python train.py --d_model=96 --n_head=2 --vocab_size=8192 --norm_place="pre" --tie_embeddings=true --parallel_block=true --init="normal" --lr=0.00574 --lr_head=0.00958 --train_tokens=123300000 --steps=15052
Each number is 500 + 25 x the weight over its row's rms, rounded and kept within 0 to 999. Layers, rows and columns count from 0. Numbers have three digits each. The size before them is the row's rms in percent of the matrix's.

# layer 13 MLP down, 96x384, rms 0.0475, rows 0-95, columns 0-63
101:489478482553491463539463498505494471523530490500468476473493526477518527462505489535515467530536510463479481469533508475556491535516499494485538518542517526533489497566523492456487511468489513
099:484495502491517490513515493522527481509503502515518513523526520518492474513501497545492523487480504509474473537520551494478526500584490509520473553483495480459505493510467499488507476511527474
114:524477502497444487458515499525510467486513516475523498520548519497523491455507525475491536507464467476486499484485527519497515488513515507505504512504497519494510519521474514505505498505498524
103:509492533522505479514497459465476462512535496537524517495482514508438479512524513480524481486503506509518491510487487475490450446474510482490525562479518507498489478515485518490511511505473518
098:481452493498513505495523460512481517507501491505527514489528505480500547526547484517497507509504455508490510479515517453495521520499541514541457500495516496525514517509493532508508525503499535
108:479508503493552492511556498545497475479496438480508513483524474507541475504533496531500488516496490492508515512502489538511495487500535496523479483538467496490490533501507510502467512504511504
098:500509469486496505496494553523504490480512473472483460492476494470493518468523483512503542508501524480504503462487529466523454502495513508465442475497543489480472466459527494529507516487498482
096:497465479523497505473486453497528492477503487500483460545494455512499514552504492459525500495461500532494492493485491485502481531504470477499471521503485486488486524494508477522515495541472493
105:547473476516507467489541508468498506477511474527500506500442506486475500536488475506484483478518504519495505473517500472519480467533502530517471500483509514538494450482465487488504505455505521
098:534473471548537515509553581495519486504476494491485499539490508512522482542553502514476513487476516508501506533488508515501522522517496499505499507525473510503505518469474506535477456511544515
105:516521465461473483464465494496510476478506516463465476481491456527495509468514522491526466466490468539486506517506467543476468486504489490493511495480482468512472476495498483481498474506493503
100:482528496499492524481476506524575485510465510502502498493439499460486532506486501528511515519522485512508492539504473508512530498520482500477458483508521517506507501477520492539505517486482513
084:484478485510515551478527542523467464482480456523485481518443510492504518475479476496521503500566468511518530494480539483463467530481479501449518497503515489458493524477504492463488480514496488
105:496506485531499500515554518542506470468504460478505508500435476539493480493525511501514515501496494508485509487506501459482474510510477518433470460519481494555481539485502484527484446489503497
104:515496493508489519503505523549489569498499511466485515498586530477516526473482466539493493482490464451487495484514520471493508491439533527528506543500501481518505513558518517470468457529529506
093:510495540501458477552490487536460482430513497460519481491481512512493560502498509506519478485460530506495525471492448519505477509548487513508479533476499432480510487487542519490508533476513510
095:509498527501489482492559490504482498503509531439513522478559526518509475525416500490512522498512498493465509525463528480545547510511460493505519492534483501500535512493507487525485493480524497
092:519501529490466500524507500496503496525514503494479526497504532482501490500569483439486463520526479517507490548541511481505454486540415483504491493518511514476478498469523495494466495515493506
096:478461528519553465500526448478532544520515521476512496500506479537526444514504475509490529487511484516505497532520496486511500483432515521495476518515494483521472484523499485528508537528531481
112:506513510508478517486462470505504472513511515498513507515504527496524474502488531485560478520534527499514528471484518505519538504447478526504497499490489497539543463516531505449470468516512517
111:483537496466483506498517512489498481518520500507452588501447533509466485490524529507541482531485478481515502562480531523583518507497495517483507520489515494482520542529511495522516460508518520
100:500548511481561485533467502516494519497491504463527493502530514508488475525489513523491492494426503486554527536491543495495508506527459485498465507511513530457484533464509523523490575467455494
094:509538517555439481522478461540518494492546439512463529520514483485499443486494499535513459495526499551489498499507478471506460501535511427483449508473519479501470453468463491489494515466487514
093:489509525461491497516533507539477496529469542487515476501520513501508500503493487496514546508553502538490527506536507534488511479499493479517517506488528483490494489446518475526531452491526509
098:489486512518517451459541481469551489520480496486505521496513526538492483494493503474514494486469457494517507478479468487518515491508480455486483536514524507436533531532535481524474478520462504
091:464471512502512529519472486501470489501509483494464520522472535478479489501549469527499487510497446485527468505469504492501463511508520506506511517513474504526483482490499514475550506524489520
097:489488488506501514490473454511503465488477525513510506486489490504471543511520504512510487511496465505517477465511460513487543533530507499431533510515448471452515495496511504456519487503537511
102:473499512535531518467474514472511513480519518562537523531473491498515529500444521506457518490510490495488505468467508488502496485455473510495511556471500488504491554528516512576495509503482513
098:483498507534550515499503471502470506466483527467541517514428486487484508514492480514525470507509463495459522456534498466496506491499503508534503544465455465481487546468485497498501498533498460
107:450496532536470493517497479514490522481518477492466515528494494465486487504463456467497497494511515473516479499513520504497499495501460468474549533474490489513498512469464488499488489496497515
100:500502503472529517502482570484479526470497452534493498503552511498527497488486494528457516503492520516488544506508495527515496496527434513540569447576484506499469474507477483483483485475478511
104:462487506465488502525494499518488521489495492481506460492510480448504495529484477449485544478469466484465470478540503518467493491516460507507505518515466470509476506457505504505488532499477451
099:558523519546514486487531488492559498488512491494480493527517557521504545478526467504471488480502501482500503494487537492512462474498544519515510519470505490517499511511453522548528533489502534
097:498477514489483508508506524540481462458506459491499492547487536465467493504517492512490528533511517493453512488496476572470485544482494499461532521519475492505518466508542548469503486515514513
095:503456475502467475518478512498455481564493476499476506503505482465451473485516466468483493500501484479520463429501529522487511491478502564465541526491497516498535507546535498475507537532469491
097:536522529470480458523466398567530511485530498488489528489533498504496448536523489489518496506505481508515532477496491533512502504463527500486532504482462498500536499489479523461499500507482527
101:458484494517502491512498530497431480480486549566498525505537494555490500504505492521492494508460524517497479494523509526534537549508514467483472468480473496496514538515513515531512492529472500
097:519505512491479507506462509516552492539495487500504506488469531472508535502508508516439459490551528476509490548474482466543448489488535498500462508469511510499546470570523518488504499495481519
109:525529479479493529479506506502491482521497520511494510524526492509532507488459539482518494516465470527471514498513508555518472522520520524507580499535497471543515525524515505485507456544511484
107:467502492498481434486477539493474505505491481477504481492489489531496542507469499524499509490505490523484508476508522527480508485513478537490502488547486495525463502487482490472500454504488497
104:489503450498503470500490505504519508465516474491496470483490473492480457493482464468488445501507493509507460508487520499515491512482501511466519459482524516526497530496530509516530474447499491
116:470538486498518504528471539468521540496474522502498488491459526499498535494524468517492547485535468456492530516509504494511516519484508475519470510440521483505512468502462521540500509480518476
100:535504478526488484504525450518477488516519465513497544504548494463502526533527512468506482493454486504488510500490493438508501489515497513499525539480531486521482516497481488496517471525501504
114:499466497505470492461478522515517511489518475484512499468425518503485508511497503503492496522493504491517492432478490492540492491502515492526507478494503497480497474526461499503523488507461523
093:536505534476476514531512510519508510564503473504527492464527503519513515508473482492530492518491507522492501516485460479498516538508525484501486530516504501533505489479496512543509549494489516
088:518529501491475479479475539510512482500499511476476488457513526517511526491496537500527533497497472504514480495537475517477505490543527526494494481530510495491508526520524512499461524470528497
100:517502510539483478509513517518472539482495521490491492470492487520535516486465511498494528508455549521503484465502506463484461480514476548531501497538467505484500514468512497533483449489499509
103:543561511502501494486456484497498479508514515479535494520521500500510497514507497505497484506446489525513526466474532507511530538576524505499490501513530514503492543518481497492532522518499510
093:498498492493497540460519537519506476553473471520473481517514525496512490509485493503528475499489516527515510500503499488499503474528494519517580517525561495469512584474495530502490531496496516
105:474502519523509519506518545510506505534509512484476493557551517472501499491536507530513533512528488524502512538490466533534513513518461489483507546499503511510518551520530536500534539500492504
096:521467532535519536504490462494488527496509500560497490530553495528519487493480459492538466521482489496488502497530509526501489502474512460524509490517497507569466512528467498476521466505512465
098:468508533469537499516513485525528486528481467481475521505510512474471479518483470480490467505492490531544510495488477473493455493497485485487471531519498520500497522477509487538493504491512502
094:469485451450516503516464478483489526486515445479513479471460491528470546520522454504424512478489506486481478515516493470494494507518495488490500469508527491493495501531495478496514504495517472
112:520546527518487486528544482538437549525485466435498514485448521481516551524485501509527494493546516473505529520486559467536508507533514451516480462482543469517543517482546507537487480486547526
094:496499481481491492501536505505475469500490498480484459534546519482502455483436482489507481476514512486476531521519515500494507508523480502446449505462525491512477422521499520449498544504499460
097:488558508506499507485518521496546533471526540477501495517484520477483481514526487497479516489515534480545487515507514443551450513533483506561459489500509545501540466468511522532522491508502514
109:504516538498513518522451491481532514523498531499461505511484495506520454484449495515488517496514480483483523547510468431500502490481492486517480509483481490513505452484473507503487491499499483
102:470458466496523541525505503568466530511501408465513481462486504502495486474518486521515465479486509480475500446512493492512505519484487478475472484499519507532519514491528458481475515487532515
104:507530497513496505518490517472465536477489529477455500512489531514547507507492525527478469480508480482495532498532508510511541473498503514487511523526509437514486499490467468481498486509546511
098:510521493524515490509508485545497476512503515443504473502555516486509449500556536563486519525529508537495533499486494525501470509548493504486527501517508505502517539466495556530525552477462490
097:499484498501466472518498481488566502491495497541444530484496508476490527489483461507498520493517495492506481513497504511528557521480492492447486489511506468485476466483489480493483495505531486
093:475519509485494458491485483524503532494539499505411529500526515502457536468459511471530470494455495482498519482503454437484487478471476479455534517497519473470473532484522479552502487457495519
108:516481464469484536477471519513472506516489531493500520551443475516528533505508474519468536505490515536509521521502511473497465485534466533531495481533502492516502484490507521502516444519522503
101:503526472524509529473539497510430478475524466503514465521456521499486494521503502520507483492535543494492531521497525553577511495510460510516514492494494534527503531518500484514495483535481496
091:523463500493464499515460453501534464488508512515483495492512512545507464487483529512479502512497462506533538550533525491524457532516555486523520486503502502511473502487470541512500445467513457
098:512469487520493512500423479502506527517528510539472499528482498523488485544465467491460487499472471539486541469509480487479459451511445465477491496489474491468503514523452504521539532505476504
103:520455539519549515523493516502532494519503447473487488542489537535506553532483487511496494509510501548506521478532504530531509496543485535530515502491532544480516513476505530531498497488513508
094:481517505480527518501453493529517478491514458492557512517488417529537508483537524480509499506526476464503521513516510493449466507488497498496469464515479493489491475438545473496515495519503493
102:492486498470532464500457500485536519492468467483545503509468476504517476480554527524474542483530498528486498516500507501432485429499501492545518485490483506491470475484455474485455529487504504
106:532506542547497502502495572495480508505517516494504514504486542490503514477507505507521498507447524505516526510492469518518504479487539499523515528508480544515503547511513542506518484507470525
101:522500461481502492476519550431539489508484464479496468471440482467508490507466508498518488473517499511490493468518482528498463465553519479533400475522515465525475466518505493512499516478513483
101:505510475504482488493504530523544478515501512499467497506542499478505537473516527529496494477473477527452453536519469498487575497498567501502530478501485504504474489506516485458493530480528477
098:484484500493467547517500520497532463509517527515547484470472475500545508515518495481509512484498524519478558549516434517471484506512472525526506497545481505528494526476515496502503510504496512
093:517529527490528513477457517491480488497524473509520489451515531493516493520497528534530471493504517500507502485511488476484484502505475506517473481530467502477500504492524506501502463512543495
105:475489458500483516487489457519481478474509481507526497477509481483525502487528502482506467489504521532534495463485461468486490491485517514455461475530501479485476518515494462439444445514487482
101:488516526494487501456466483470478478534493552502497490458537500485479491480480515434516479503553519547513479454499448486490527488467464493471554480490495511485518517551480508500485462550512495
096:503476543482468509499488533460537488524487497501502509530480488503481526479528469483520511512528493520494511509521436537457467507497531474513572504463471510538494539514484472511466477518513515
097:510501503501482511514464479494485517482493541510499499486540517473508512494545491558453490507509511472465500508501471458515485484491502521515540532517511448512491502534516537550494519497543473
103:497494509518517492472512496514471496479495542501526518505487520488506523483493504524519518511472519512518512515460528479504466538500473486497469534486498523515550520514506511520526484508464531
098:508477498473492472525547510461481477497523517480475514534459464482490471464444499493477492501536515538531480485520515552482474498498511493498458510493490493500522488480435491495470451492525487
097:499523441521480526527499522516464498532491510508527462442501451509486500468448492535512471478469500526493482487506519507504546518536489444463541516484490479522480526536491500501531532502527524
092:509521531525480515492488510517498517490492501485482460505469511479495517511454487540517535533510488525491537483510468494541444481505483450549465510503499493567493524496511512496463445509525481
094:551508512497500470521513506476476494489475534446491494541501486489505482514496525518466487512476476509469523525508553510492494554553480485512456519501510472483482480481523511506432489469470483
101:495498481502498500500508514455502454491482519494502514474435491519474462494534468462521511509533505539463555530487527514477529507449496455505482496568484464522495540508482505472483510486491467
110:508526539513478465506556556522484481506492476489506475474514496487477501511466501486473511514457521533515473508489512493507506535442546506491468493498577484493523519455524491546495462522497505
104:449474536469553481491463520519473551500487502457513472515542512502545520475478528521465481505514520524470509492485470509502566471501508491530551444519498522496500494481508501535528464492516469
097:483475444488500532488492494451520525522500518465541458454491523501493487500459506505513522494475470493514456495511483489483522493486456476543499450504442505460505474520468462518487465489537511
091:512507478481512507507524537484513492505487532417505517521494496530520509545483488502518532483489488538481529505507529462540499488496463468513517512539516472478486519480458477477487549535587513
106:529456546550524512489442499507496502553486489465489520553498529492522473512523467488504542543508487524535504493479472425480505528529573474504450493531509534523525491509503484467500560538513528
096:515505514514502510464523510542519473523482514498555500449544485515519506464536506512510520505488456496506501505519484546471517470499500504452519524532514496477529536519523520527478498492522502
089:503514523517494549533477462511535503509499476502475506515480506483479512459492470504496465478557517530444479504513514498497509526491532494462480493482466512469490519486526521502491524512519479
095:545544488521475459519485510504491474481498485486460542502479494456476504452504532486526499506487535516521455538469496469510523493518476514476480556455509508471501446495488497531504485505466509
103:536479454524485474497513461497454501505501497502455518494511471524471508443476485482509451490460481465510457480555465515501478456473496459476516500513469483482477529502455458513490503526492476
094:442534507500491519463473500472484496514514507450521487486492501492511547501462495459521466488571522567464501523507478453522454508526534484485463464513529482446472467514487479497475491508473508
096:488499464481492478498524462436487473491474546487471493518565485481492488491463507510503490508448518472471520474494526527492466520509489470508512457550487486507476551511496510492530501487481465
108:459534487479522486506487470488503491502499489505509498533498517474462429497479477479527511485526478481506490446510496491513486493521517461480509500457524534442491607491491457509519521493473499